Weights of a small GPT-style language model, trained from scratch on English Wikipedia.
Training: a variant of Muon for these matrices, 365M tokens.
Each number is 500 + 50 x the weight over its row's rms, rounded and kept within 0 to 999. Layers, rows and columns count from 0. Numbers have three digits each. The size before them is the row's rms in percent of the matrix's.

# layer 3 MLP down, 384x2304, rms 0.0461, rows 245-299, columns 1280-1535
093:478539471502547517488517492396434396497366535438494498523489419481515487581475508518509516501587502520475567448550489489405466553360372492483450431626492574473643532472510507531529485492569385510507453554498605505482489472492511518521468449515440506574523614510461521514512512513507498507505521419527461501514550453551495500515478522567497606526463460448469554522498544542513490581528526532602447452463488537500544509511474494482487533603502550497510460493472584498529503509498527472495521544580520477529496512529482495492558555378491635492540508522534529516554530514371450417512491541485505537510514496495579413530501478438541511514499553486466520437491509427487539512440483366501420541538566419540496561473564482490573570507499509487520467552431441482428417507544440
103:521446566474575515453572492409456387513488519569486517553475542526543468519458478513524540444476454500545451464521468469567496497512491483480505443441508555486564454480420477494527483500523547460460525532430515558404498506529553479520510536470449462501499527513531508470476459457416533439526500518470506382541368608532500515613410503451517509572522518486521504517509465482463510545526473472488528549485552522470518419494447475480478513555449481505502521531444502467495517498419453550450490499495557552483494528463514537497525484483538499496433502523505410485461524517394499410464606506552435479468517543525574530511494594489490464520487503479499492492502536572485467500476521510492490520475486549482534491603464506470538559502516473443411319387473481505532441475478475
096:506467470505433448523554588503482573502591513556476497485499508537497466506596496419490563490471505513507483442489519491487519457443429473476486522525459598555442480517546485499503561489459517441537438387495479514396489503537512497472549448480481519569554430477478533515509519470483425514497492581478509562463471516490515519563502443434435472496424532508478611494484469502513460510508492452508435550467490522439485474510483337463510471528488513525460448528410548524504556455526572487554487423415529508514526532485750479559384506510510544476453426401487425568448501509332568501470517542543516468521506473476477506516540545549487547540503511485404437546529464426538498522521541488496495506477575451450498403445495506508463551450478455367539497449546511482484564519479526
101:512524492514558546518548462439494546545439491517389549488478520502421481484463451559525488530441415523448481471533522445522440467456422506482523557525512566424468459479532524493512580485506520500472517501494497476506479514460495513467461527504539436504519501580526519490491533573470493417492480538438476477467489559451499536462449466490518509594473508600478531518497483450469514440513492471486388512524567510431536556404472578523461539456573494518525436499427473479436592456411470528434516464457460546491467477499444470460510489489510517541522485611346362414490423512341512529457521483471459520464525539568334522506489527442547552478502465493449491509501503567493551507532504549502557452495491489491513470535493473484550494492475455415444305529501478513480493575486442
093:514439502565519526517477444521508525461465486412513447526500592567576541557544497524514486483517505377455466433503468542459516467590521589494541481487503545482611546541432523474541590517553498583471431538515474521517495422662497440511460513542530494484485586421482479500482456465413465398495553484475453541538552475547516537434437513602480409495512511467517537493541529393507479534440507515544498448479530542496464455521454570522501561506486482495474485447512455532561490523498574456520466558545446454499480497569533495517477457519476447507453552494448517443456457506498498506438443501522482545511515539574473603483376472450495475529490487458510495485484502493469503480528463547498457493506464520482521495461512524509612511526505532572488695560524556508579506509526460
098:457561544606468528441531465599503548499528484432513466533516458521475627552485470502539527450453438479501536480590504489596461566570467405498486461546572441508521538561552555499547502524505515515442507490429553504522489480538506452452415431486538454430550551418553528494513560464563532549507515485472512419552537537526510538547482486410480518463505518425508529478591541493588580463456480581520629548514488502512472359400519552491450553532462512493518505380600520548531494530509421476504527510444491491484534515503494510469445514515539569500475460489520574520494531514556543531544370501481541499522535481484502534519494518521571560516523498475517516465563432513503516489454496476455469504520502497494506459520480539497396489531542445482568536457441412486435390532488442
101:518499572475535485482467587573473409511523501533497502478481556504508552466521455534486486556495472436466455462484512442516515497525475489498500532483433539500410523505508451496473566483512529532504505465394532462502488511346499475520453493508511487583527320550499462447457487465522533483514469514519488533544402520515507512461593481459478465568500536509479549500569474543498563521477474568460516469538464507479486403552468529505482480524508497517475456537406490558498466542489434525483475489551496551532506533495325478522450489463478515501467442560528584542490547489534378502453444522441462476439500485462511624469498556505475452494510528496409505450538462490514544495452539552497505600474617460416476498536607557523495413568524495530469465583426533504443538505476515
100:546511538460521540508498464524505441437520484463458474441522475563487573604638399541482477429501535536516453502527469528476452538618505522500510504535553430548580508476419499511511654486531475514507483482494427518500525511557505565542453527513509582505568614480502487497478489548460459479494513509455517555508509487486498475420585523442492495466497534482492547485468460422446554495486501365487497432474518492514545552394532534480506522413485555482485566381460512436481595574598612447556556475521491457462493462506708529487544508563475492512467458519545423456512621506542499491543384459416485545520484507541496526511532480531516507543484564501545444513475539426518500486473496512487519558493518477458456482360412510512494451609487530379444614274440506451500503484539530
099:499497539488481508586542471532505414472474488414631508516465389515478555497347444521507538471429503523481495514465523486522507451496463411480516676559488500531527476454475524496486542499530445455537498502496428494452519489502514479457405563497550430573463474445512516488509474417599517475502546511497485471520419437487526536444583530489509524516512515444497489515484506480409534528550519490500451548505440511465438503495486400525456485424425495509554524503573507508458467506452499412484502464526527555509496534464515514484468498466483496482510584515508371559437470508491526515546418481455536494505502483470348536499426493559531520439489445450501538584462520464424495531499485442530482633554541481500529489446435513486479492557473498468448497678389486494606640587544451
093:492535496488515454496528447468515474445487480463454514516498538457450562460580463497499510520557486532472420612499504503589514469507460520496508529452469521443482532489471479497587499491585424510490562465525453492466497508356493504477505531448523516509487512490581505495575548536484522583506499618501472530492554483517507553465524473521577477541472518587490501497502545483480529499536475440486399492559512534481411513421483518501524508458517517507488466600436458532503494492602553586464519435456448512505455512451498533531489483474580497507551542387564538480567546525409477562503491468487409561453529410500516477504485446445493470503500571503538535513569524473495517499502534529523507541406455568502547462552521447527454474425516546478533647387468447505429437486573569
102:455511512489499566418500523504511445450353522487469581499478596452509503443505475474488525377406500441459458398528483523409523490449561436478469468540482526452543451411442527497497548509464494477441553505457503505519520483442511449520408473500593470558605327534545508443514525536591519437480525452497510493529443617484522502469553538461406510536485472527526507504501485540444477511391484510532475491532488468569458465460521523478468504481465523505513490524521503532499496483598353546594434451439427522489480457511463509476520472484506419492451543465491488468519505508485581535385532507496406504466520484491427417505508478418504543471473495536451431503492523521503491518434507496502460545503443518504533497482517433451461526492466509556442479463540561536574661530470514
100:538525533551489522505448532472475402477470518459572460486542475545461637531547517458515524524501560543469518511498502542444500520537510489495529482519560447428433443565487489503374589471482595545571504500454584498528507482388540557532488509525502453503470562430500509535533472533487466598488568459457510508571520443494511447529605421492473379586464505497463491513568502491535496506523517494523527463532485475478526586532570522475450566476375462472493555538519517516495527491536501477560477481445514444526501529573471492478483476449484518510528490561519636445468433501519371502469591496497479478479473523485486540477452530442469556496520533509580553487477520533431507492518526544428476417493498518521523503512480528501516519421596535526518613731600511509473523523470405
102:489514451465665527635526621460548403566546474523433516455538582474493369443410534510478489487577490546472525497480527543499541497535359478479488518372498581487472546443483478500504515505513507563439542504399571412520502529543489549528447526437505469456508522498550509519517421479471508488481501468490533519415515496482502503456529568521529475500521472596541429532527459493439514499452523426510548481518525516543502479489542460510478497493626454449495532469515514490499523397508448474495502449502438490531481469462385530520556469560534578503444492437558531501515595486460574429502439466465498543462469520524489484488527418537510502522490496519461483487517501534570478474463466472467532524503490498614520519526449499507466469433488500563565702611496512469465565531424494
105:508522502539650482500450501508511500502494477486489513476522527454525447522519456536511468482478382485616591489474498481495514509326464574481444562553461609494553420479412514514558571504541481432416497509485469462524491434538462510513452530492522496500462419556429492517533487582410483480490482491549472483516459434514521505532425451666493524474502562510429560504456476608511502508506496528526581492485534451443491575504491578485570454424527579455576525564586491530546571598404462447564491460499503451524509505504566465476522501594514520532502528591565576486479467473556493525493357503555459516551480553500648471464498471497503434522518513533593455501482513464523524495506474356494448582538458515510473409512418546471508521430534509483500488634445514499465524438453507
103:559535506515489501462541530463381483521447508453502506510492395433542489471506479482508538432433522478520475509490452419519445588515518393515479498539446508613632426517573479481549492518530543523503483474519532484509490482478512511486419507513409462436335610527514450427453473499377425424544524594564471536528506561513507526464531445500454489521513454557508518507493483467449497462527502471485549453486490513481539525362495452460514511488492496521511465459494499486522505553525429512472565524501436503530487555487487530529464445458483438506459430518497556526537641510442384464520491497497478514511470483539511344523479451503474499525517489532530487546486517489505494510447529543481475411449423459604486585506465481497480488481582492506569584538520538543482489497510465
094:452413437544415484472430498558507467524557497395521482498528469546497465542693458461480494455445515477525517456434495518463465475467548598522583418541346432543512424462443519498514568485502476511539451411472580543487488521599488504489590513510564552498440566555500416483524496481487479530507451523530457490467564535510485547524513465482456475508476554480488514500569511396504651528495499519455601510482552477543511542514436632506528444438530466495532502438550502484479384517510564547451483563518403474475487473554523486488474537480472559552447492437491362592460496481586486453553498504523480498531489530506595488479539450435498532562497504504419499475504497484488491486456478427475456574563549479486483546317517493476549456496388451449447540577569505515506517493564556
103:509444438424466520568483509415511496518475470463481479481529535418503472519463482506482514474443468489499551516524469476475441465457442470492584426333487550592435483458485487516569455532568409487483519501431538532490518485546485510487514495560438534442599457471454526479458497468480468482499507549550468555476482475538505512509558536462448470631514545504519504463535456548479492496441507458510558493526496484445411536534466433470513488553486572514453508370642530506484520546598427436483499497430518518517488498483499510485500526506484656555510493448432511523485552504573443478477579496467479436487495469475558446517476517512538574523536493474485524471531483475515484511422524547483533479434520520516464547559553524503399512462526487462416483552553514539573453551554479
098:456561479448623487472489436516640516512483487576588467510521498483514530530268521500484484545466454508466539539458492419535467481659614485462468486336485554532456569493435492484559497477474571526413445510550452440508485491514470405420694483490556566495456572419473597530510499485543450524473502434570501500494480519511499473551520523684427455491498487574479476516687467521514494507533499464449475471471464532546547464576405532475450451415504491511514486511478523526505561480553609528427477488549496576497492436441601525539532533453467451471504484491542480480605451485515413490546493501482496507505513485527447488451469511527503493404467530467488534529452580534539502481524494434515539467495441514470502489448500467453466532454493498566454531578535457499487404537472440
103:460480576465503490496547556454360488482486477585528470536419468585551361522502426520513519556525510478527404527513485528491528434371509484441432430453582507528435539545503505467557525481513474488487545463435588474461486427564499483488513473488525466452512515493483525552495563478525563474462524446544494581504535503448481520493457491444487554505536474500429422474514429584480541505419528482506455445503547492532484392528537449548523488570477452511452565450453484542504471510504414526454481505520487503561466481465524541469480519494498609516510458442485489474498575468529459478443631491467474557464474575549457463547594550441497498526495516502472509595531480548506559484489481518521507579510511476481476475581549535465508501522463468502552643419441428507557451439430471
097:534532507455439488474494502562541423473464498397484486536492546541546597469540542520499458502525493530512526473445513504548483518563480455519517519460479550542491517525459482490592530512481464472568515455527531453537503547699520481598595526478477459496409488453522478504519473434485511521521472482405494544438455413499487482435549554452538531487474509547472505525571515527594475491534503486553637539551495478504505410430493559514455483478538507501512462527516510498565427524479410494532537525434577460521509544468423447493492540536498549504482498542505541533511513493502497497407576476521498549466513459545478571457396538579499525512494503464493499482531515472505496506514556458477519546504547479467487426468459524493447540509496494483569658482411480511493471501482563
096:474513493487428541444529494595533500502491490569460494478520551434547517512489478493498530486504539523527472525427549418489494510476462477487571485443441551552506586517597562520575523486596549427542461502517475488496559487550492537560501556501515481498506459417495516499462523533512480489517528495506499529526514451522506523479468527570502563594529540471441623490547544472496524499416501463503471494511543512468506530386462491450512485562486495500533547567588460481464514604473432510451517497537440587514511473595346514553516519509397464594531494559506477509545553494553505548474534529503457526462499561471520480498495487463479487522510459470602548520386508501515572463515536599533482441441454498538562513565467453460481550582588490492432391612535539498561426495468446
095:463571447455523479434522480567506392502484551496514479515504539417496458523559476502496493448412584543441486427497510481427487551500491477503531494469552527492464644567404505519476450507567439462553495494588541493513515525475505524468424504515620519514487521449519501495535489455447490472499531494473521578562533504494471481568537477464458458493537556507514483469426470492472537515501467474544502496543511526485539397507544490508496539429559478497492408422543519484496533506423443449577500505597557435487532464485555539528528490420463559529517514529534547540506574490639426493507454491518517520469470428493449549529460504523507481523494503493463446487541488502509482533599475488519545433501467463456551600443490525495486511577503519523463487417496414507499548490494500
102:496613575440426570518515503460394407481500490465482548521522506448522582550373512489574512517493518476498547553464439545491509436458583490541460449425565507552460416534452502526452446518472500515427473531490505496490498493554524530545556552451549452458610492453492466483531487467521543487501511498567527503553435527524492507488538484594463524513465548550457459513611452475509450533497494525508494479500476489441447388546520507569530441428481495498526474587497518506416559544484324466416483574444466496565517411535654507489523512526422552476523485540417588402471417495589416464411539528563544534532517447459551493491511506509562561485523484490517479469531464557478485538588496485459530501530569464485552417532563491513478503494508511436551592619537499517522503606483577
100:496499475487501503495523491478429413499424510424555567516546497520546576521580563427472513475509507524434635474494495564439513472575536644506535531525425457527576503503482528488567448496540563464370459507544401544496479509509508422477535417552514472525486686365472534567545445461495538392487503554523488593487573509512503522501554513439488490496518502563579493500422476434486485480598533532526402513552468531451658584454513470497524530457486467500500540485450448510572499439464370463594564522488505566529485499459567493496493485552526486473489482499479519529526440505523503530526428480482443569527501656469423457466404521478497486472514503465396411446485512483535509521466486540486467582385423563488523505473477493514471512498537487542435418265507544495502425553592520
103:511544433501528566504484395459476470438461492504498459486501489506489479564506477543524494494475605495557468452512531466495440434484493457477531513516496474461429537577511463510525459464425527521456490535555489479483498501439495600510581526495438491434495530525421507551514499478525482350472491501471467450524435431481490501390537477541492508478489572447489516482506519486465439443479548447499527470531505508480537529569460464511578510607529469470474608496621459532429557424594569493556504470567498489499478484480407510447474477513465467444527538563471461524420421476428509504460472500455538499509533553511547397508508480515492483527483587463478458548488524530512450541484473504466467409484542483360541505494510515492489480506459496506617604541535559499578499490429521
097:496505572528533473520493506580490445458540525478495529524479555620510391514577447534453490535456481486494459467507469455404495479543417606471589366517537429529469618477521496500588449476581531528512499527431500492490496466456486541438550517503399459557517587536480502515529500532402430544480469471546483495527445436480478516551469510470450522502517565539474489503504448524453609488516506457500525549493506549492550603583592468526475525526557493477506552491483509483416417563523555470547513452422466484522507505483360460502492480554436495452460541455491552584551567492470563471541430456509468520464491489517423451499487462498492548527495478516552549486500484493542542485500491435514457509568579474571497542514551468495541433488461495603587540782524519519573507569527583
095:494480467510476513496505499380535514577496522445531486448541491629528409395481374563492517480546504528540510569516469531512503573717421551509488462466510464413513619542420471515553500540511486465582516473540542482540490486416510457535545439482587563475465476499565580483552489570533442490521492469511531462532546533474505494464383584535428498459570484429436552490380496566503463478445520413469443553375503517537518449475449466522468472522474575514509510505529498470526487426476648491511499527546572578502518496588610481502526535409497436523518525476543526544479417516486504486520473547509474518483484490492425480512499513523538498499444442475515451522526460528508528532494504498530457660528438538578533531528505506525513520401495522415442468679453447519495665465518553
097:484478589478546534550528587455498525483452497489580537501488436500424445497441517448497475484488493522518463527460503449468544510538442449510457596463469481451430454537499478503519340498480559567370439484488550447517533521553488511482453520545545522531559485484518449491440544461557487560508489488510527496502507539494509491514487498509603493576481502554488411508575518468516488492511465454547512394515520513533460590581528537544540519697479487496497465577469505514514501581512624507561488420495478449532474579493582517529537481356486542517492432466523480606547468497563449502486463511532549508528518462528505562491476522502533527483536482444500437489523543505479524517434426563420538456522482532483421521541504533488547521554515496553566372427575503501545638510513445
094:571580588538327454512469564425624573524510522444593523451532495607461407546526506556485484503532494548496469455442501489530523417549521674514527469531471538538513489531528543500434540506448443477563470473475564491441514507505509528436453424516496480509459520368544525515469502491443528496477493534498499566554476386506507497528522556513494486499475563460511490486538466472494464467414592521454478501456490524513509640504525472514501454521553510523468546480445519496502449567477481479510522582518563507538498578479460483507532494534516407523564513605507456388482470504542502499522561498506475534580547413529411491537497520495495573466506446496615530482449499480473496490571500458476483554507389495484457520447496531517572501444568476491489479420503489497452534537470496
102:413512539513501500508495494516490474401532502512379511509476447483495383493629422571524501548425475524518616474523461505557559398418491619514508483518420534391425455539521526510479494494461474504472553511483492560505478479311488456571439458505478540433445569524508543459484473474552465587532452480548482523504535520547520487531525477511481488527554556411459541498501504502584485472524481490466489521504455526516421522454521479492585497457566495500541504497491517453517497513474454497485577456498498543514523460404314500509521480598485513489543462501437617499498480488328468505611489499471438481489467510437489487520484500555485420550491520502439445551530480596462510510499536534506528452482437475591588514549475546505505517512502483490596475331413487468473512500463503
095:497580467557507465551486475518464503462511513527449483552515459447370487386591558510476493525455543454465548481493493544502497514554521486500499556468543539531589601471461473496472513479541517506499543489522545432514498526447494481538496450466475433469545520628509528543504439526581553504486473473465511512509495337480469535481498484553473568542517554516468475475552512496488510549488492547451502534465509461472477473559658490521488462503458533507517441491487492518556463453480519508478414490498505505561490574583489453472448482558469487464467510443510553395554573489706547472517504527516431485523531403454657578510486478464511447492472526498530516517500496563501473486406485490508519436515386506506573501540508494505459485562504466583603695580561433501512467524533516
105:503518470478376484544550469418495508388474509427537528509449501527539545556478462491505519571568457512464514565574527433550499481712456609534552604455433457573537483476559498505478469496541496495434486526314428553435510530533483390399513459509488515494655430524490457504513489459528544448495501504477496410456485406507514464487493525539579442564498449500487525519497556534512396517471474527516490494477548520504549494591379563449414569477563498523478441467481522462516478575446589528553481533525514448485521468490508499515506485574491426524463478563524519465515533493336544463567542447554541527463530374508489540529525493413512505427501503527550453521485533586481507501501554512509481588513522539602478535416520531511445529581499514454434615517542516493443383557532504
102:447476499507460586366564455548439464451513489470588483514512457477526531500446461429502476522559491459453512553477502615510482496586530473532448559477539407513447602528504483492539510497555541448544503467601544529474527538438528476454483505510569483480408501518462441448457512435533480525487482526459482531543520441489456505518452520434520474518493466473465553493491555498536468500485517501514483556466547517524486429454474584521489509421554585500504560538572519507521555552454498536566525527451493545508487531464516504503506552450489522515528534478482548431453474506504494513461436478568476523550545506473400543497497520538532526512477485463465510473487479542603506500573465477464511530545488497437462548489506561489493515497513528417514457412525475521516548486480557
101:492537531444458589449506528446451454528387529417515568514531487413570392530401505550454539438482532511497539494499445535531512510459571448508465511357525462426446475456478510512618499496461477454491493513390463488530494476440523470478560529480483507566427574491572505495453476509462528498504521462427514487523541475520516535505471501478458511394460487569484498466563504546444566445545520434488461455546449498421430534565495450514532521427488480522535524505505475505411557465457461481459537484560461487476536497521364536456603561420573409501511497501574475396491477500441544499506620498622521482485507340504304532516508539549545491490530513503484473578490467486451577558552500515542507500581422553437423535420503611491524502506505470508482433496531505524537473525475435
098:534491465469379506499479545429478394443423488475474495514551500477545558480480481529509480471518477485518505500491487503542496517390535449514451400627507603453563521535434495480525418488481432562515444529376520532434508504371535479586491438479469443541566568563499475446472517456573459494527545505489495517535451522516499487445528498542573559520504531516496465504452461473545558472490521543501456496470615478525458584512542619529477468248510457510525453470512474590510578481521445526524461540517484516487495510476572475472582473499494579519525517473480605473544496500546331484573569523423516474502482658510545468498535497485543450434477522533544563480512484462492484490507483520479463437570440469557419492431527513489423506354475510509557625373455463499444542483480491
102:495520505586506473508458467498467498495494510588607575528447530528514375536523518549496496467505576525389465453389502495553485513520557400494566504466519473483468453548485548486540489515493547413492448505545506508486500550509493508404580524534583497478492496450494499457503503572442459586504480523407491487532526497527504564568465495499467384506510456489560555504486575536488556525369508477494496512495523522482530441624473578483533516606503518502481511482461489582505452492583517552528507464443479530510470492497511452490488508570534450486536412597480468527568464522560484443560422519480497498520505551485454453507496448484511542545501467487496557522472486500486517455614487570500507532446578531434517520492500521514548510418499498438540488491516492511474470491466538
101:549603556523528531400423465495572433477471520574426492512470527467412603432392553525512520536506512497515530487528497523535469471336623573506499501504448505551450481500506479485456486480466431481597550514464564413487514460449487451428564495556556516541458460496529494462494467521571487412528486428503485496461466533518485505559514545506574465518549559458579583495498507498521489500462470488530523437516537463465522482446441494539540437392545509499485475502446524450508427480587539475438509508404453477489525538460496453545487598620573417521505522517546453502477460486543417444484598482556581516495518460493422498461441435501535499450494552529529505471555498457462482522448500409505572459515461519448497501439485511508601464457574461555477418468513493483465472415504492
098:531462510455609497411512450497542476476525490495417473454456526500456453489522497424483459488638492523536498559523555516425486511456473431487524491459555482569421532553403492511461518518465503457465581493483425473495497509603479555517556488496542464521624323419482473513511517455568471439498500520484471473512406594492468536498597510459457542475641478498469471512457479512449457562524474481526566499507467482464551547506511526501531572620505560465541455464466523545530420486591498499517566489499454612479478549494498520493480529457585318458510439437489503483531622521555560452336552496536578435503514482485498546399579536458441516459480525489479471531518433513492460511511526363469503494501560511500515479419551475541392534508457543503531751467558519455486509517527496
102:506477551490431529521446541520468494495568501645467509484565536325475469485537505503492483453564476476476532412567468459540516490452410482532509503493493424508523549448517486507599544525534608546507460518600432556525506492525483448470451493497458514492477546513508502500524432536555563363495518463443484439593577593472506517424453498495546506416453454439492528521532497571423498537478528475509375525419458509520552500454537506448438561483503550495477439503542530482440533448470591457527490519433448433492536433499477515507468481572513550551560540567465492468511568485581396464578493522486524519481507363508546452483549456511499452552521548488503529424510531494521509537486591480522538454563510504506513536467505527488460490451570475432513500473577461510534462457477530
100:493481550600473565513482444452442445492473508539482474520454536509578583642422508462464455540472528533524584558524496565467510561663533542485533549468496524462536594508485505517499511497534504524420549568412486495526508480458519455492354471523491566480504610562535539538494467577487497418521498536457517524531464476489500489524445515515465488531501478586539508511462559498470521475493516591507612496513431495507483504472573520474558455597530561479509546556523501529495510550542425517439502501489471495520497548420493510500482452541523380510515570566501485550473511469599508479464461495594497515451508450485535438529523420616479504461480482469489546434525421554548503472581556508467438456466526434487521470457472538461503437469446520561443357573461498485497554464468484
097:544540527473522528602493536548521624497463479560621506500494493477461549571497553580480485616480460560532523384514467556604587555711485495491491536523516552499461468516553515496469486515518456443446512479442477508538480542458495508539555536451357514468473586567413519492482492483460466448506460466523491507521486426506507511510463497419474448549473513493524549502501497442549569481558486490521429536524520498511493559406454499543460443490505448478474478552433526528502501503504515562466482502452512527502461496463513537490546499533561526471486500502465467432499473487499435488548529478559524445570481520479453465498496506510497514521542527526469570575464534485536490508528441472437512385518527495495485465533496513476416501580506491406502235467516515469452496543511499
096:432522540525628555534499478538491509493555536386479487522511518517555446529457449516497526531497474504480518539490530539409508494544641481517528459519584527507517547545610495545537557489508516547521467463682472421518516506536516512526539488531494514495496554461517488478484471479444494529496517506466519527460470592477481523551546510537467505590495445516463489514603579419543507515479518547508529492443570473467478526459593490492451467538521545498514500502492495461509433498565484471523507489514501527538502518426424503485502503602494514441467508468504317438533475502598434484546418478489504533479515540513487369530435531601451578518458525514501544482567423495480435476480517524497453526486619545483492423473403544512512437509444486591475473540572548489489613441443442
098:498471519552492461574443528521447544558416519436547504529532472591548552550335473541519513479505550508518529520451488440529470466504512425522486493505516517309536456508573502486472525503456507470462514452638460567508532490423509513459324484522512474479428489475465516536482547521537472494503554520533482523473501511469485538502560432480439521455511558443483575530643450495417426514475527455449496507541582506515434579452481414487493471489472497488509552435612523481425444407564528546482504454563477510493521480467564526485460534493513547578414492510569448490447532493425528389513474519537495535546524429475605581472458504559498629519527544557525483471518540559502547492488543563473538498536443517526483464484445522449564502458429524534551556629509544535479506560550503
100:491472559503499623496436422597489492497484504538502523515537473432548405525438463614520484550527470571521603490440474596524501574494610476478455610510465497488406448437576451497535499501540473524494526518450483531415490565651516405510522537497431464497407503549493505431528523481476457529514548480430493542487404481538503511528449467519517499630560481481475492546380497419450418496440514470501463533521459511497456528557467512528456461412459555492514440517486497538503499586476421455487454452502474514484502422500501438518502454456526582549486444471538653460530561508599466469503453482388484531476494284509513570536478503487519453468512490482466522468512533495514512489476490502557558488505567617530443485386406487508481488497626476453418576619475562516495487535493473
107:435524520426467473468495511500452594503517511480409518521461539393474638543405495438505477470573524463483524564523530508451524532524535518502541519698427563523518509519446496466534526487551525503546448486604553457494489493531480471391451548488531517446548667520536448549482577456486488445511518571452523505510516514487535493519429461578571548500522501536518495518526519426546451423497527560491558570573489517499483583401492502549454450587491505496498457553570529520449524498481537447552489558532480440501513495539446475556497508435468439536432502531584470510531476500391512493584595545512489509524526531526522468510499463472521580478494512505515446461496479400498485485545503540517422535444471507437464538443532503472486533574507475496511756669441439507511437452514483
097:530421473482429567429540472507481460482523503515445460521547573441536422548485531449548523454515416473486518520485518494486546516456463608526465514504503565530571509475511499470529527515520450452486484493469466557445508508498511493531499531462480520595487467471467495400513450499498521545523463522492493493566402405506503462444502539494503539453475484544572520499526506486526537546493525522491464504420476554542490474459608509498489439516489486488539440425567498535436544449536536531456522504501559494528518496492386483480479544518486518516474542460488533543477499497351470464449510541382476506537476411494511431600483484449537572537460506517451577512482522504448458483533540541545545442486383539486426544463449547494537479562465502455501562524486516485464467534458565
098:459472532479619416490503512562598517533362495409456564529479472433526456413565542464509450504438419445530465451465502466589545564471530393481484524576503492510405503527500522504546468501488526479382479542438545487578502464426505564424559523505556506432444485529498488468518472536478472451500502488407514498593553417505517523468537507564479499513443482484522476493473519427436573466529519588501447499504556542396501397548480443500485469530443440485525494535548513470473457456553450456475451458547535510500501503513346503513498461447494426557484591508417553456456506502546504445432493524489476477527497418542399503516502517436465483558468516483459469508478528495481469528527479511489435547386432503441591472504487448502475522503443494519456418561556540509510443494532455
095:477479531372495423448452525396461551447481481511516469524484496482395541504511599471524491484426476539461504503463493513471482430498465435495466415578494537479493432540478472492491473506502497540426537530497518479550494533475486595529428489534460512517488541517510506507482496532524501368506514524530497427481520582507506495499543453538483508499506538522526513505592473522463424533465452453505576552546482451536534554333598537478455477488489537469480457490521506493529494520477376493500535566450568489528488537434514510505525509533484530555456478482463479477513375499482388539617457488468530494503530390578499468557546552486520453501530472480561527584518452490562502508445463405482423521492438542419584508500483468500496459435522493431481439572545468506429428509409451
102:424428491464537544622596519618495555507490480486499468477472554439480480503503517397498505455446452477481469575470518513446488506468520439509523466532477508447490549475472496470464416499383567463547480472470473512523504510543511419575485545496502473449603388489449508442552491532506489481523472544501434524542499479508511561497495549467510428503519486495471444475514498409549613515538469472540470551464540499488538493426503540499523494481501479474510498513458505494495506516538604439470516454544509548554480500531552494479465477581520520488487513379498481487514389503360549502489551463533505449531511445481454620520487493506506437572555444528470490436456508507515480478574518506460531464561498514437388441568548534497540479549537513502380343530550475511453458592552539
095:493420478487427473459481488521492465523480453439419496522477470622509505571499514507512473499462520509504499462462479571513490538400426545503472458592516458547532559469586466531414521515573478502435472539464493467486488451524490507563607499510436479571532442486454459502471500466490549510504529471467508457496456592495475518460466450515503466461454499458482516519422468522518416518523509463513448483489503482485499495438483539436485484446500468519538451475465498478486412446644519463557526525472491511461518484473402497513450528480527629485480494481469561513465496501396486508583503501502540490496535454455446454486513380460463449513503514559541501530516535529507513491429512437492621542469434491581504482387450486482511507592431516428566518417464548480506498418549501
099:503494474542617460416512485456403504531570528548553512489474516547570370461552520537478487480614534526480475479554553462551513456552460464463487453541499427636410486500540456473517463463561539573523600451513566471478469542362485481512582498463481522531517326535498476501447495468538547637491450502482448420496500578494513522580539486509463507534526504421421540489495474479527475481504484462503475477480517494531507462481558490495509513282478487504475441479455496512448482499580567450557526531467488500541497477510494450500405478523524489496537485447532486526501523491647557527540315507483494446471487510485569519510469449586492462494522486496527499491472410523556470474439581489485474514484412484540404460526497503544455464550527490454569591543562511498513436574509532
099:455508586441591528534461520484452516521539534565528543540560437533574393495483465542497513552476524550522509427518523472567499604558515429528495506372506522463393458503482525491538542500535499506463504517426530506493509471500480486500479519478523515474529524573536498476484503512483516596509437504502543511524461550467516508532592489514474407443516448551477453489378514519516501459560522339509522496502563462509505521474522498477523517418491499481511490556379476484581487388428456551450452502572485502486521481504531521459481536523454566508494484601485551472453450481581454508527373537511550546514449528489351444477522487439504386526453499492466528451484496505550521501462490498502536527592514419462500479512426524488420487470466505393536149411538453533515448500536437
099:445491510462481424432483516572534557498488487577433511497462464406532439468603536525474543523459520560477506543534448524510548623452435500487550568502470531470433465517465521504507463496547444495434583491573569533475541498491501513613643491539560467516462521483498570465511524612553464465521437554478480481421574510519476499478454447519497536453475498559511507471497511437537541434528466520465481519480554473423427463520516508513514503579507572506497437511464520501485512453454322485464510502530541505537513577514452515471429470475485462494517521382490449429449461525467466528442423510526495546465478430549517653521519475464498493504490488445555492486497470479455476535528501557474576651514373519417551543552461489502548535471465510490331650475461494524499373537524591
108:518483426483428514479486562522512477515528476419460459512461510452576378465563485461507455467448533511439461553460479455476463480445555588494544415528527457565514505481464556501445574532534472437474510506572482429576505503570514530496394539535532477528511594385468541501475481524623469480512508514485508476536480486526484493468526543475549521475494483448524507510581446429522581568432526560514461438562531562555513567558379495466522486649492482534487497566550501519491456484485532545410495439471512524532462460518538513492575461449523528544513500475471567524475540509539487506420639511542516476469534451459492449508525591513451516518505526482516527505528515513473524518536550535495502509459459484568476434552556495470517491645572481387428300529436521463524517539522500
100:550465465455559492469522529579468528488492491412467457457548496428444508485455476544490552454580522458552516432525465455406459477505504504491515496521449498487445494527543495486512505485519546489473506526425491484484469497555487524484535465537484571397533401538517537551512464472433444541475480486528510447533525563474505491538495537441509438565470477517514487481479519530470516539503451580485405509582517466492507515526491531542458442513573552534411419523475476476577482484452538469591464507566461529543510527502538539489508451404516387519529486479499562502513493504419471417497528493416538513481490373558492387494535462328501471506492556447488463471502494441428490496446486521491490487512492475642497478477440567492453460425468498501514474547485561471485627453459504